config.toml
hidden_act = "squared_relu"
rope_fraction = 0.5
bias = "none"
init_std_qkv = 0.0394
lr_head = 0.0156
decay_shape = "linear"
Each number is 50 + 10 x the weight over its row's rms, rounded and kept within 0 to 99. Layers, rows and columns count from 0. The size before them is the row's rms in percent of the matrix's.

# down: layer 4 MLP down (transposed), 1280x320, rms 0.0736, rows 231-255, columns 256-319
# up: layer 4 MLP up, 1280x320, rms 0.079, rows 232-255, columns 256-319
down231 097:51 67 53 53 59 61 47 42 32 42 40 46 45 41 65 46 60 44 76 45 48 59 55 49 45 38 43 48 49 56 50 33 53 51 41 59 36 44 27 66 33 41 60 56 50 61 50 40 44 48 44 50 53 55 36 65 47 45 50 50 47 54 38 47
up232 103:40 36 40 34 57 47 36 59 44 47 56 60 39 49 55 62 40 47 38 57 51 71 40 49 34 37 40 49 51 62 47 61 45 57 46 58 53 52 54 56 57 49 53 67 44 54 49 66 54 56 51 42 55 59 32 53 61 34 34 49 63 35 47 69
down232 104:56 50 33 33 40 60 58 35 48 75 60 58 67 51 62 43 64 57 43 54 57 59 52 59 53 47 46 44 48 62 57 41 40 49 38 44 49 49 66 54 56 52 44 54 47 49 30 51 51 50 60 39 49 50 57 41 47 41 51 40 55 30 34 65
up233 096:42 37 52 47 53 47 32 59 55 41 64 62 43 46 32 60 62 49 52 54 62 48 60 51 46 38 58 37 57 57 60 54 40 48 46 55 34 37 46 20 55 39 54 63 44 54 49 58 69 52 50 40 46 48 51 52 58 59 64 39 69 55 48 48
down233 097:58 78 45 47 48 57 83 55 53 42 58 55 62 42 59 46 36 55 39 41 42 40 36 55 48 42 45 20 53 56 36 57 49 52 46 68 53 40 51 54 49 59 40 53 35 50 52 48 40 45 43 68 62 42 47 37 40 45 48 59 53 43 44 47
up234 106:56 47 60 52 64 65 48 61 48 35 33 50 43 38 32 49 47 42 32 45 50 44 66 48 58 48 61 60 47 53 65 46 59 69 36 64 54 58 51 71 47 49 36 48 49 74 70 49 76 43 40 46 47 49 34 65 38 36 52 57 54 35 63 73
down234 106:70 45 63 63 39 38 45 77 36 52 49 49 50 35 51 38 41 46 60 57 54 53 49 55 43 48 40 49 67 64 31 39 69 52 43 49 49 48 36 43 48 51 36 41 53 54 50 53 50 48 44 55 46 58 50 35 54 36 61 60 33 53 51 27
up235 099:32 58 28 52 58 62 56 49 57 44 55 57 53 43 37 58 44 46 40 57 45 52 45 51 61 51 45 30 51 59 58 47 61 65 50 54 49 57 51 31 47 50 48 47 59 62 57 47 61 49 45 55 65 49 62 54 55 47 48 50 60 45 61 48
down235 102:44 53 50 48 55 61 43 48 45 55 61 38 49 64 42 55 51 64 59 35 54 41 44 54 50 49 57 21 44 57 49 60 67 64 50 51 51 50 46 49 31 64 60 39 38 35 53 44 64 45 49 55 41 65 65 57 46 44 39 53 24 64 41 50
up236 110:40 34 54 52 55 52 49 43 45 47 52 51 43 34 59 54 47 46 55 54 59 57 53 39 64 51 40 50 54 44 60 60 59 55 44 36 56 22 73 56 45 55 23 58 50 56 54 53 53 46 40 38 63 42 46 65 65 46 51 53 46 45 53 46
down236 105:63 51 65 43 62 56 59 51 44 60 50 52 41 35 46 32 38 55 55 67 47 47 55 60 53 47 41 52 68 43 43 43 58 39 53 49 46 32 51 39 56 42 52 25 49 49 27 40 58 61 49 41 50 54 50 59 43 46 45 50 43 50 55 40
up237 103:58 58 56 49 61 52 70 66 73 48 38 39 64 49 66 55 65 51 49 60 47 66 45 51 46 59 44 52 52 49 53 20 61 67 40 67 56 42 53 42 52 51 50 65 43 50 54 43 45 35 47 62 57 39 40 35 62 32 65 33 46 48 50 50
down237 103:42 60 42 64 50 55 57 66 42 67 57 43 57 40 45 59 60 37 53 51 51 63 50 71 52 59 67 39 51 57 47 50 41 57 51 60 46 48 65 45 39 48 44 55 49 41 42 52 46 48 49 48 46 36 40 32 42 44 45 48 15 63 48 45
up238 098:52 57 49 53 35 56 43 50 54 46 49 64 40 51 60 73 54 46 50 48 39 76 64 59 31 46 53 48 33 70 57 38 59 51 53 46 52 35 49 35 67 51 67 46 44 39 56 58 37 40 49 30 47 63 31 57 47 54 56 67 46 67 55 51
down238 100:39 57 69 57 30 43 53 36 43 38 43 35 54 50 47 52 52 57 39 49 30 60 45 51 47 79 43 46 37 45 56 62 57 47 41 50 61 46 34 55 47 37 59 26 54 71 37 64 49 56 54 70 55 67 49 46 44 54 60 45 41 55 63 56
up239 098:57 59 35 51 49 76 60 43 55 51 49 45 48 44 52 40 47 44 32 56 49 61 37 47 31 45 72 64 48 59 46 36 78 56 48 59 51 54 49 35 61 69 72 56 51 71 59 66 55 41 50 47 58 62 67 47 35 45 75 56 58 50 50 50
down239 100:49 40 44 62 46 55 60 46 36 50 58 49 60 51 24 49 45 55 49 42 49 60 41 34 36 57 46 55 53 31 52 47 44 34 53 57 55 56 42 54 59 47 59 43 47 40 53 54 47 45 52 45 50 64 63 44 47 35 57 50 57 72 40 79
up240 047:50 51 51 41 65 57 47 57 59 39 48 57 59 47 49 56 38 47 56 61 59 40 49 49 51 47 53 56 42 54 44 40 58 64 42 45 51 56 54 42 54 78 48 62 53 59 45 53 54 51 27 41 59 56 52 44 44 28 47 37 47 50 59 36
down240 040:59 45 36 49 46 51 37 52 56 64 52 31 47 42 60 47 60 74 57 63 45 51 50 55 41 44 39 52 68 42 57 54 47 54 36 60 50 58 53 51 37 66 38 56 57 51 46 45 68 58 41 49 58 53 52 42 37 52 48 56 44 50 43 47
up241 101:45 48 64 65 61 56 55 35 69 37 53 49 65 48 43 68 77 54 45 44 48 48 38 48 53 42 54 52 48 73 50 43 68 51 60 56 56 53 57 49 55 60 41 77 53 46 54 59 53 58 33 59 57 55 47 52 52 39 54 41 43 49 53 48
down241 102:40 57 48 76 44 47 59 42 55 38 40 55 43 47 32 40 64 41 63 39 50 40 49 53 47 47 46 20 50 54 50 38 51 54 57 52 45 52 56 44 65 33 44 48 40 28 57 45 46 59 59 46 59 51 52 56 49 47 61 58 25 49 56 44
up242 119:41 40 19 33 61 58 32 58 66 27 50 56 53 58 58 64 48 44 39 59 54 58 40 40 51 46 38 59 52 50 31 46 48 58 61 61 48 70 57 48 53 67 49 55 75 36 47 51 50 54 45 47 53 57 29 35 36 57 46 46 41 64 50 52
down242 113:47 23 44 37 53 46 39 49 70 47 44 56 52 44 56 46 54 50 53 64 43 52 30 35 63 57 39 61 59 64 59 52 31 57 64 61 21 47 56 39 48 41 49 49 37 39 47 48 31 44 53 52 47 47 39 48 51 51 40 62 54 53 34 57
up243 113:60 54 62 40 58 61 54 53 65 53 63 41 40 58 60 66 62 57 65 44 49 56 56 47 43 45 58 31 36 44 44 68 46 57 49 52 49 54 47 60 55 59 55 53 43 40 61 53 58 33 56 45 50 40 52 54 33 45 45 55 65 57 65 68
down243 108:39 41 42 70 29 51 55 65 46 45 52 24 48 48 62 50 48 52 53 63 42 35 52 46 54 71 44 42 50 41 51 56 53 57 40 44 55 41 45 50 35 48 54 28 42 38 52 45 41 31 44 64 64 48 47 67 67 40 57 57 58 44 62 53
up244 057:51 46 46 50 47 65 44 56 81 24 51 56 56 48 52 65 45 32 51 45 57 46 54 42 49 31 55 59 45 52 41 49 55 76 48 55 44 53 65 50 54 57 39 60 48 67 68 58 56 48 44 34 56 48 52 43 48 41 53 34 55 47 74 42
down244 052:45 50 48 56 48 54 60 45 44 74 63 45 75 31 50 51 80 22 53 59 40 54 40 70 59 36 40 51 44 38 61 47 28 52 41 55 50 60 49 39 58 64 61 38 37 51 54 48 63 52 51 50 39 45 46 37 44 42 51 53 62 56 40 48
up245 095:44 37 64 41 44 67 51 50 47 49 65 61 44 64 53 71 32 34 47 63 33 36 42 56 49 53 41 33 49 46 49 36 47 53 57 44 64 33 51 19 83 45 52 56 57 45 41 58 48 64 53 57 58 36 46 41 50 55 40 55 61 55 55 52
down245 097:49 61 56 49 55 38 55 45 66 49 34 41 49 47 58 54 50 54 54 50 58 51 40 59 38 55 71 55 45 55 57 51 49 45 40 56 49 56 51 70 48 65 46 31 52 45 50 54 54 61 48 33 50 64 42 57 54 49 29 54 49 52 43 51
up246 107:52 43 38 52 72 45 54 55 60 43 54 53 57 37 54 61 54 44 62 52 51 58 60 54 53 46 52 59 41 45 55 47 45 42 51 44 60 36 58 40 55 56 66 51 60 39 56 55 77 46 60 55 46 44 56 37 52 45 47 42 49 55 50 47
down246 105:46 66 62 59 49 36 56 47 56 43 53 40 56 67 60 50 50 52 63 37 29 62 64 50 44 30 31 61 42 42 46 50 54 33 52 62 52 34 27 41 52 53 50 43 50 52 51 55 63 64 57 45 49 54 43 63 37 48 45 41 22 53 39 37
up247 096:36 44 68 62 33 42 46 49 71 41 48 67 62 56 45 38 71 43 55 25 74 41 41 41 46 40 39 56 55 63 57 68 58 54 43 71 62 47 52 58 54 49 36 51 64 53 42 41 36 55 44 42 41 45 34 48 55 69 46 52 70 75 50 51
down247 102:35 53 59 66 45 55 45 35 68 47 48 51 54 62 57 58 55 46 56 50 42 57 47 49 41 48 51 65 45 67 53 37 28 40 45 48 41 62 53 51 55 47 52 44 63 32 42 61 42 55 33 47 48 37 45 43 42 72 49 47 49 50 31 56
up248 095:48 41 54 37 61 61 35 51 51 53 51 51 65 49 49 56 70 25 54 62 52 43 55 50 50 45 52 24 56 54 54 64 47 53 51 63 49 64 56 32 43 39 33 70 41 40 63 61 50 58 45 28 37 42 71 52 37 51 45 51 40 51 50 60
down248 098:55 54 60 60 53 58 67 49 41 66 41 55 65 42 59 32 34 42 54 59 44 54 46 40 73 56 63 63 63 69 55 53 58 48 30 67 34 53 45 46 36 49 42 58 28 53 52 46 52 48 57 40 41 48 47 42 38 53 56 52 50 64 43 34
up249 098:58 59 36 57 55 39 57 44 54 48 22 63 52 39 40 56 42 42 43 43 39 57 53 49 65 41 64 48 49 57 45 49 56 71 71 34 56 49 47 61 58 58 41 48 50 39 41 47 68 45 50 64 52 34 56 56 56 44 54 56 57 51 73 60
down249 097:25 43 52 48 57 40 56 57 37 33 66 36 54 52 65 63 44 73 61 33 52 35 43 48 42 41 66 35 48 56 52 34 41 52 50 65 34 63 45 63 47 44 52 28 56 44 62 58 50 45 67 63 59 47 66 62 40 39 59 70 50 64 76 38
up250 050:40 37 53 29 63 60 51 61 58 47 50 51 68 53 49 52 52 47 49 62 51 53 59 35 52 42 49 52 40 52 46 40 79 61 43 60 53 48 50 44 47 53 44 64 56 76 54 56 67 40 31 56 51 49 52 52 28 40 47 47 49 58 50 37
down250 043:43 39 64 48 49 57 50 49 66 29 56 67 52 51 43 63 50 53 35 56 57 48 44 54 65 74 54 39 64 55 46 53 54 46 43 55 52 62 63 52 51 53 48 48 53 42 52 61 41 51 23 53 43 29 49 21 62 18 59 46 64 40 48 58
up251 095:39 55 46 67 45 33 50 68 75 34 63 46 55 47 55 51 53 39 61 42 44 55 54 60 30 35 48 71 42 52 34 57 60 61 41 34 61 31 38 52 51 54 68 76 48 52 41 50 67 52 55 70 59 57 41 59 50 42 42 38 72 25 53 55
down251 101:45 42 58 56 52 33 56 50 51 49 67 54 40 52 31 46 55 62 46 52 70 58 46 52 44 73 52 45 52 55 56 59 50 52 42 46 54 59 51 61 46 45 58 66 48 53 38 46 61 58 59 49 49 40 51 41 68 49 42 59 42 35 27 55
up252 112:49 47 39 65 69 69 61 40 59 44 64 56 49 46 60 44 65 48 45 48 49 39 46 48 61 60 40 41 38 76 46 49 75 48 36 44 49 29 52 41 47 50 38 52 62 68 58 53 44 52 71 33 55 61 40 47 50 52 48 49 55 45 50 14
down252 106:47 45 45 63 52 65 72 56 69 58 51 54 55 57 63 36 43 65 40 45 39 47 48 64 64 64 44 61 50 58 67 39 60 21 46 69 50 40 53 36 42 59 48 51 69 57 45 47 54 64 55 38 57 58 63 45 47 47 64 42 59 63 50 53
up253 107:54 43 42 47 61 61 43 60 74 42 63 57 61 56 35 47 53 34 39 43 36 32 57 48 36 52 43 48 33 38 37 41 54 50 32 92 37 42 45 32 31 62 35 55 43 58 35 42 43 44 42 49 44 49 61 52 55 40 40 55 53 71 56 45
down253 107:46 51 51 50 53 49 55 49 37 42 67 56 49 46 46 59 47 36 56 32 54 68 60 53 80 46 36 52 61 44 54 49 59 41 53 60 65 41 45 45 42 73 30 59 42 50 48 27 42 49 55 37 44 57 37 61 63 49 50 48 31 52 50 52
up254 094:70 51 47 39 52 48 52 44 64 43 75 55 56 44 40 60 52 48 44 68 56 53 49 36 45 60 42 44 59 63 45 55 59 44 45 61 55 47 61 59 56 41 48 38 40 55 43 58 35 50 56 46 53 70 53 60 41 43 45 57 47 53 67 34
down254 087:51 69 46 56 51 31 49 57 54 39 22 52 56 51 45 62 58 49 40 55 47 50 38 54 51 42 78 67 50 54 58 18 43 45 53 44 61 50 50 35 33 65 37 21 37 27 38 42 56 46 36 50 39 53 48 46 55 49 48 34 44 49 51 70
up255 122:34 36 28 52 44 50 50 44 78 48 72 54 47 45 32 54 49 40 60 46 66 48 60 47 59 61 52 38 42 41 48 26 58 61 45 46 46 53 51 44 38 70 31 48 56 54 44 61 67 33 62 46 69 58 44 56 60 52 34 44 79 53 57 25
down255 117:43 33 55 62 50 37 64 51 54 47 50 51 24 43 54 53 45 40 53 49 59 60 41 32 57 43 62 46 65 41 46 55 35 43 54 37 43 50 47 44 56 66 41 48 41 62 59 56 44 61 77 73 43 74 34 40 60 46 61 57 62 48 46 42